config.toml
schedule = "wsd"
decay_shape = "linear"
batch_tokens = 131072
Each number is 128 + 32 x the weight over its row's rms, rounded and kept within 0 to 255. Layers, rows and columns count from 0. Numbers have three digits each. The size before them is the row's rms in percent of the matrix's.

# layer 15 attention query, 192x192, rms 0.145, rows 0-33, columns 96-143
101:141156111186152113150193146159143166112084088118197163174085113138151182154087148169120153118102112123134189148111087136122151094159136122130139
104:148213131164129141053161149100146117116137082114117088073114120148129182156048153163100078093165055155042131118153092077115076067139133167111130
103:142144165108130149071040163129048166114093147098125141099116154167097074150129132088052124161127129135156147106124102126159080179144126157108100
099:090162075167100151098125148078178208082092168128122131161123081064151168124155137117143133138150181123125151131148122111159098146142091097109161
103:121197165087124149117125117153153134140111131099077158168114129097107153112088123106079089141125119136126080059171122157153103078143098124125137
104:187102124086118129135097146106164123092140152145215109055081114143154146150133090117133105129128141180149173159162137125150135097121147079131156
097:028138116129153089155138127098192146165150130110183089156123084112095088176069154049155144204117099117106155097138126163085117167143109096130145
102:053126169103090106157101094136118123091139127129057072101105154104160093147146114133089161169121077137093162158194141124148135118094192121079122
111:136102115092133099181090101116136159121117106164157094109105143143109147158195127131153157119095179093158111161118129100158123149146142207135135
107:166119169136165104130150172156130127076154152147101145132114096127124151185148136122137114163145114082132099140084125131102172111061137110139086
104:072085194116119088130128177162169089135140178130095090111117104102081054146155136148121097132145118180127078138142173169155112163111115122142115
110:127107151181110115136092148125177143130171127118165087155092080140155140114136116103204113093146127102138175162133124128123107136125125105087147
103:128158140169103080119113123126093088156088125081145153150083146150190093126112095164140102130106145141141132073141142080116086145114123090136164
101:135141152090117038140130141146081094117104147147102158148145131120165166121111155131155140090110100114163185131140125102104075161075131114158110
109:123156158169154166140155098141132133161103188169123148138132156119093151138118183173210182142120139155128067071120141128140093129163095136164136
101:094163066145113143127088124095218165083127129092199153158189113139138082079113108114081126150170210120133135095166150114115192124231127166170112
095:121160117162088133159060110171114116103171152121128177152173085125150139175162069097140126191151122146144199180159136091093104139174135115075164
094:086133113064120128146144131111130101136098078164123138148125115121136127101125153123105117108105142165150130147141163174100112144153150161083069
110:164089137116187137142120119191147089122128109172144125104142151154104106150103051058118089154074135144085150104141163111136177124084098124089130
104:160131071111174125088140121113125105101100163150106197142152145109121090100141112076179108118107147064172107120104126154091138152164133118113161
105:141085173101163105160153088172095167146115084086091142083140209130160174116147100127160170140089078111192071105132066143147136102154154186108087
100:095141125099138133167175113134130123191107185140095111160131138142111127099090086137092122118114096126157130047140104146170109161168104146168090
102:115153089132129160112101138103127133163162163135096135130076112117126088088100118170102169085118165137090104138076106160131115125111091074143149
105:159099141159102066100141122144192131085144158146082075156154184176140143140134118103071100120115119162107134186145151106163140173165138128176145
102:167137124112037125137176169110140144123108097152110092118105068132103152141108092077142167148080184127178194164101066114119143145147105157094142
104:128162072108100115127105165157126100148084117172199161114110054038128156166117094104139183078128142137173135150095188129146126161089161111111110
112:124148093142155107194155124120163059111141090086191128109144136112114171114133083170189176174072186182146074142134122133123150093097126186105093
109:104122083098183106109091053165143124072141122114167122124165095182126130124137141118106087112134093155091108176097161131105070108180136115084126
112:131097152125159122156132184097122134125109145137154138108125137069110101105100084125110151164139090139184108101142105153114145094163109136100108
113:213127142114161138162168126128161155167162143091110112154154116111137153141084174125167121144122124154164122151119172131173163146109150152101159
102:146176130109144159104096132134096170106111154055156088090114229158091129104102101114150134132053145110143189131059196130115080160123104102094089
110:164142149134141125133086156189162057074078120109126131116132188123134083111175148156104143133113145097149118152121118159138118150120117093197124
095:125124125103155096109121132147108173130210158169158159160084104126130096209163159188108176076146122115106095078080131089122128142171107103097153
102:077091107170144178116158065154155106143135143173154108130125154100114128121153120099085096100126142120087110139121174183166147147111129154117109
# layer 15 attention key, 192x192, rms 0.146, rows 0-33, columns 96-143
106:137141094222113114112199159156196118084124081151175139081049157094095136103069124168104161160163132142093153116145140149175095128091110157126075
102:134110137147132167117104098124147089121118105141140152159134173137134158083077147171116070115135077170097142086152115156150095103172150174155138
102:109108214143130117117117120105070108138129120146101165124119164107129141106084163105096133153125105137125106089144132086156101142055135131100122
100:140159112098122188112139125101152173103121135140167139177121135109115155053129126137106181155115155108115118162137121059169086183175091103132114
102:181135167131103137144163092087142128136103104160134146132136187131112096189151128088172118103149104090091094168149150151178125088137145118166175
102:140122144081076051148081127165192160082139119134119083086120119106134073136114110119111106080127135143072102142177090076094158129157120073142133
099:103145150101132140135157105104136159097138121100132085094087150121074143105188089054092107173188156058100173142101168100105150112124142103124139
093:113192174083095138109123124147179146089118184063103071096122162125109099115129144141097099094065103113160144125166127148081151107082214165130140
108:169101141148123156147131074105112126116121104150171149173116186119138124117096119133177127121058172138149064159126141082170107132096168197110075
103:153102184126122158177169164105107158115111113120103135141084125188127141150126091110120100169137161096124023159125096121090122126151157094162146
097:180080142139106135109140172134132120092099196158188077096065130132166105145167085170154111104124129150104125083147163115166150104102217141142168
109:095177138158191122077127072084201113110139106139053121245136098074112091097103090134105149147121148170112182097125116127112163086109109173081147
103:136166072109138128107103112162070108155064172136119164113181135128177080128093154041113113169149142157161137015146151154156134078067148085134075
105:117134116092153089115105129108087149125130106118147176158130181096162120179149131092131108115163135174101194121142156091104117114085104088156106
104:065145134060107158160097079162185129105162121122199072122101133064104145122124168137114104148141131113142062123134111154161114106187070114109112
106:150102080100124069174158122099190178099143140171123110161177115126119124126142118106223118158159144137075118111151130172118127111191135135089100
101:131127156178115088163138126086149110187171135128078153079166131102120126129132083100061135188158158122120140147095156148158114128106122190071129
096:124167105071170160111132146111095123164100143178115149116125152149117175093177130159148124143078207152139136165176085103104119151098135118196094
107:114180158124098131190110186120078148100111096138149093117128142180084095109138125103105174150058113172169150100115115124182165095104094143134110
102:129171179150107133100139124083128114110065147138162137122160124065127194127120106129135050105122132137170143148083167165103088137104136102117096
108:156146094120109176099138051174145179131133069155147151138107143144178167146120118088150162126062111087159162112105073134115121108161118077116098
105:106150090104102153129118089112079146138070085146143137144132201183140100116135093134083102130108085117101123125148092136177162126127162131136105
104:092147119115111115085166152187141120115155150145112106153106156148146154099125125144087143124137168114124185097147149112160115113126137195145190
099:183054104167138082094114126186197100137122099154126120101156169206144129124103119128086122112108117119116124135161172120121104114075104118144134
100:176084081120103127161129203175129142153071106147091169109104096069130104072080107102118147154130159088148128151113128110111160121132138129172150
109:109111113155133148104137153085098117108109080107145118128095061086169107141097126140178146106165099105106137138116181068161136163132172105145133
106:107143114093106099141108144124053134073101087143121126152134123167143156121152093109179201142102167081078067132154138204115138174084105145134159
111:173122101120206150096107143092138135118164070142156130193166115136203109107103112109081079114112117109144110139088093140067134110115101121131123
113:095143134143094166097143187119163117089130102100184126106163151112092099107120081114169140119165113116179137101162096099191086139114053095154102
108:144131121122126135113137148101082114188145084096183163128113161101152121125110138152190146092117100116102074118109184127154149165125156133111133
105:128119166133137099133114138134111075141122166127165111096083188111086143147099137175110117118124123129185146164072143133116080171110116177182091
107:161111151073101092118086126160171154086096157072103199096178154164168125124156088063107148120134173152195123132141113090200105175153084099091093
102:084162094081117076182130121065087109133110137164136167134061125144136131152099099103095139082155110107091136116028144066122092081129190137094089
101:092074129133157160121100145138145150129162123126165134145051143107150075163162155129162108142093155137108088100153172128142119195139105095172118
# layer 15 attention value, 192x192, rms 0.171, rows 0-31, columns 96-143
101:071082116155091109188130130087076099148107112126137135110176166144155132105152188125091082121088159165126105135116073140043141088118154151104128
090:216112129147155114142042125111130105203139121143112176156144159112157088135144132147142113122121089130099134139092065116115100142164068115159115
094:101085179068149173144100099148151121116130210108086125103137121132100137064101189166135132138164108171192143158078119141142107069122133079142139
091:099194185108124140132135104170162137121140077160138099133105144105203112085134157105108070145140127135114134191085106168121135134143146102107179
091:136126131139095169178099117155105104067143112137139126137126080118152189189137150114142104162137110154122190084140207074124156042088177098163091
100:112045090108113142121075102133152184117101088146092110086151130114175096205129094170101065145142154100178108102110094133146074143161115149110186
104:123090134180063163169137128154161122105181148137213113123091139111184113078082173125086112109116137105082148151149107097132130139136094087118125
091:115128124153122141114167124135032112078177162045096158175106120121134171077136077189165101136187105120174113097077098125139084129108124074098109
091:095113119144171115155092096194111117109120059117100072078071131111115079162117140146097083172121106116061142139132152112110144100182113128118048
092:166056129137117132146111112150148129162141130191184149191148139150136156119137083122100128148130153218162134096056119183170144161166178127112085
094:165095166173146126148174147124179140106121153113170109113097103184070128152092147116096098110140098132125120091168051101110091105161150116123085
095:066162107128114210119137109116116125171147120141110141120120107093135091129158114124160166107109153105042134192172135149173158154135147117221195
098:193118133115113170169144085194091129084108153171110101107045062123125072101185138128140158093107184142128096082100054141148109132172097110176164
093:108202135118133091147119176127168127019162146128055205140159147156184088130146146134151165134080130148152125155124105092173121146125110137138132
095:166155147149125189121127125203123188114153156062133131102114103137094142144151083108168112095076111092097124113137148146071127178094124104044111
097:126121138110079079067132157170140127203125140121198107122082092128180102126140093136081146142124115166167145123141152094170136138130156172143154
094:139148092121102083105066119150124209156133099110199140131080052129095137107132167144140073144116143094084094121168140199180093153088144116118184
092:124166180138146124101137119074174093158139109098075160104151125165201114106202161146132138152110136151162152091162090101187176147120152125153120
098:163175127151138146135181108089154128178120110072129109126097150101086121180140186114117133137112127076133120070107152115112129096131091167127093
095:139131119143094118109145143105104154161126103146089127114154107148103094053093150156204137109152181113110135148181208149102146164175109162107104
091:171112105154126118122120130113121132110148187131159156136146130142140171146081140189082159111168142169103089139162141082132169091104125133157104
091:125115135163105133160144123138124098096184101120114113151066137159155115124099099103160104084092090091112159157119102108158066166139127159162174
094:116136129120090115165090122151164198125085091176119109145157156161121091125161069135139083115143121155143135156099109136155116145108166175146157
097:127094138118106107131149096143121127191151113193138067098112113163181137150125130217142152126116103077076102154147080147139117181147138130157186
095:147108125111105169112107101084143124084149105127125160135135129092095126078100107166116079164165067147062119091145122113150182136119156089163134
094:122125130083082146117142143121116132144125120164129125124139060128152152180109124168037143171040125126136147099148141084184120113114092146147120
087:115100149155130128138095172112184112125054139130132094158120084086153122150142167111094139147135109167083111144121161111137081136172154129164112
096:142122097149176142133190098139118133099152128084074078071083121126131176127073146138131104140064185070157121118108093158095180108164091097195176
098:171118095158103114167120092137102085126161178170084151115123164160095179062167161162093131138098164061107116102106115126149146149083110163062143
091:100102101164127138131091161189104169160121138104138155129153167166082138130134119149088084130154148160099104141195121137109099093099083194141158
093:173127135184090180213128129193155118135137118136136146153172149031148163154116091156104125066100086143139101161108171144151076213122128157107117
095:123106117111229058150176133076136100165056146147114084146148121161102131131177146107175073101090126130087098186115110142164158164092096148109163
# layer 15 attention output (transposed), 192x192, rms 0.154, rows 0-31, columns 96-143
096:178138149117130119080112123182157186167132095082132146159094100103144117102142121135148171135174089082146148075149198097143140132067087097183055
092:044146106136135104132198072164102149158055070093149075159054144164094101096163076133123210066139144179126127164161115148147122135100137114119094
089:132095131164120109112133164041127142105124058172143064163130145129128159219176126045102090158085142131080159118144122136122145204140154150108063
086:138101104120158114097145115082112140096082088148105131108144110132100158161083132160155172032179100133114109077075080128099122114117128124160128
092:082168097111127090135136120116145104142172131151128096169134122157119075097152143147153141136094133082116143115142033183106121199120104183094134
099:139180149170176129123076090103074045131153123122139115137135101158133150099076108102171127097080120119105102111136107126106125117134128158120065
099:098138110074157135131133096104125103131077104146097076135147118122074182106141107135110145140150130100137118176072189188077112118080153173105169
085:163121138083047089172110122123213156200126134148147177119128178105141138149135162108145146143056149107145124144131140120104124166136136111120104
084:165133154133086145094139161142142079150180191186082145206175090164174114061135121154091162087116137148128127154105127122102119121097055116130181
081:150170113135206141147091107100152166153122078100112106105105135135154028128175116155191120121109129132143113138165121124109135040151113113128135
088:114164127087098135099097105089106126122114086126077115166097124115215138099148100139135095094119145133141157144119177175140135179056098063127138
090:163025121121079110121138087152099134109106139113147160155117174137107128139131118101087111027156103209156139133153133112065109093093177163116091
087:070129106167175107098119110119130085117104132127164156118150240122144128085063140144106159184120131090175105164165211097133096093142184120160142
086:157061149112099125081092135130097084187096126147155070096096127091158119197139086080108189114156144098078082135141156141142183110138129092107128
090:124053092109118077110107165076097116137148101127151171141134154106152138081113139132114159154112092190152093147140107144133137084148192148176158
095:144123158142130131163119065135190163094057092111079145112175151069094097157097138105176154033145108108133085137080070127090071140124102084141126
087:144118132121142111120173146126128102139126126141160144149166175124138124167119143170162129111113131172192126175092125063132136116179056152144085
088:108094078163103115127106070113087082093072100169184122134127114077108148161127090160116146143137132118045096109149149119118100094120117185139154
099:099122124112098123097082137116107113074157126169116155089137105108118105057118125124135111171137139161165080176176047098173126209043110141127106
092:172129115117131121162127151093150122092067137052156122157151103146156139182118151095091131011134110142129135149080093127131138158145194101199159
085:132157164091143171150122110193104143222113098162063143126175120093142114163149177110132085115128131113090196121123118131100119152062111122134153
088:150136105124088164143174166163159161145106142151097110122143131083141159104125123126140133089125116225180135164142169104126153098070124126120103
092:114165116144115117113162092115081097109114117119128119152063116180171126129112138124095148166141099148106147140144130166070131128141111113130061
087:174166111115147166095103129048109110121147117070085150123144151093061125084108094124128129214153096162157135146099139101139188103099066151131154
086:179123133096087127105137096195165123143127169152123092096160131155154119195159160084109193194142168095115155115151101138144146137088103143115103
089:103125164151144134154069128149143090121181106135193136116131158132109157135081129142176128019201134055090127129105093157114136184163115102157165
087:095209052160149119096141120128099135143179098156146146109180115134091118140117157161140140133112119176114149169029096137150078079098095105142091
089:059083161159136105165082189100165127099120105125111156204096167146121124115169134110113142161130117113186185151146170098140082126091147132064158
092:091151149128174170141177146120161115131081129168113118127145144164093146092097084162146190199165123171107105111161183157124119113119163137146090
089:102181118139087168164115109103100117144068175196152098082092105068136122108080169180130196091137151151099120143095173139116103109157135129146115
088:102094113110204136116110084103089146136174112146128107143108123121196088136122178104161123165159166143095119168133167140108163070102103092095089
089:148198113110120167123104159146052141083147122095116180169164125164165139133139098173126186210183115178160163103125145172111116096134126138118066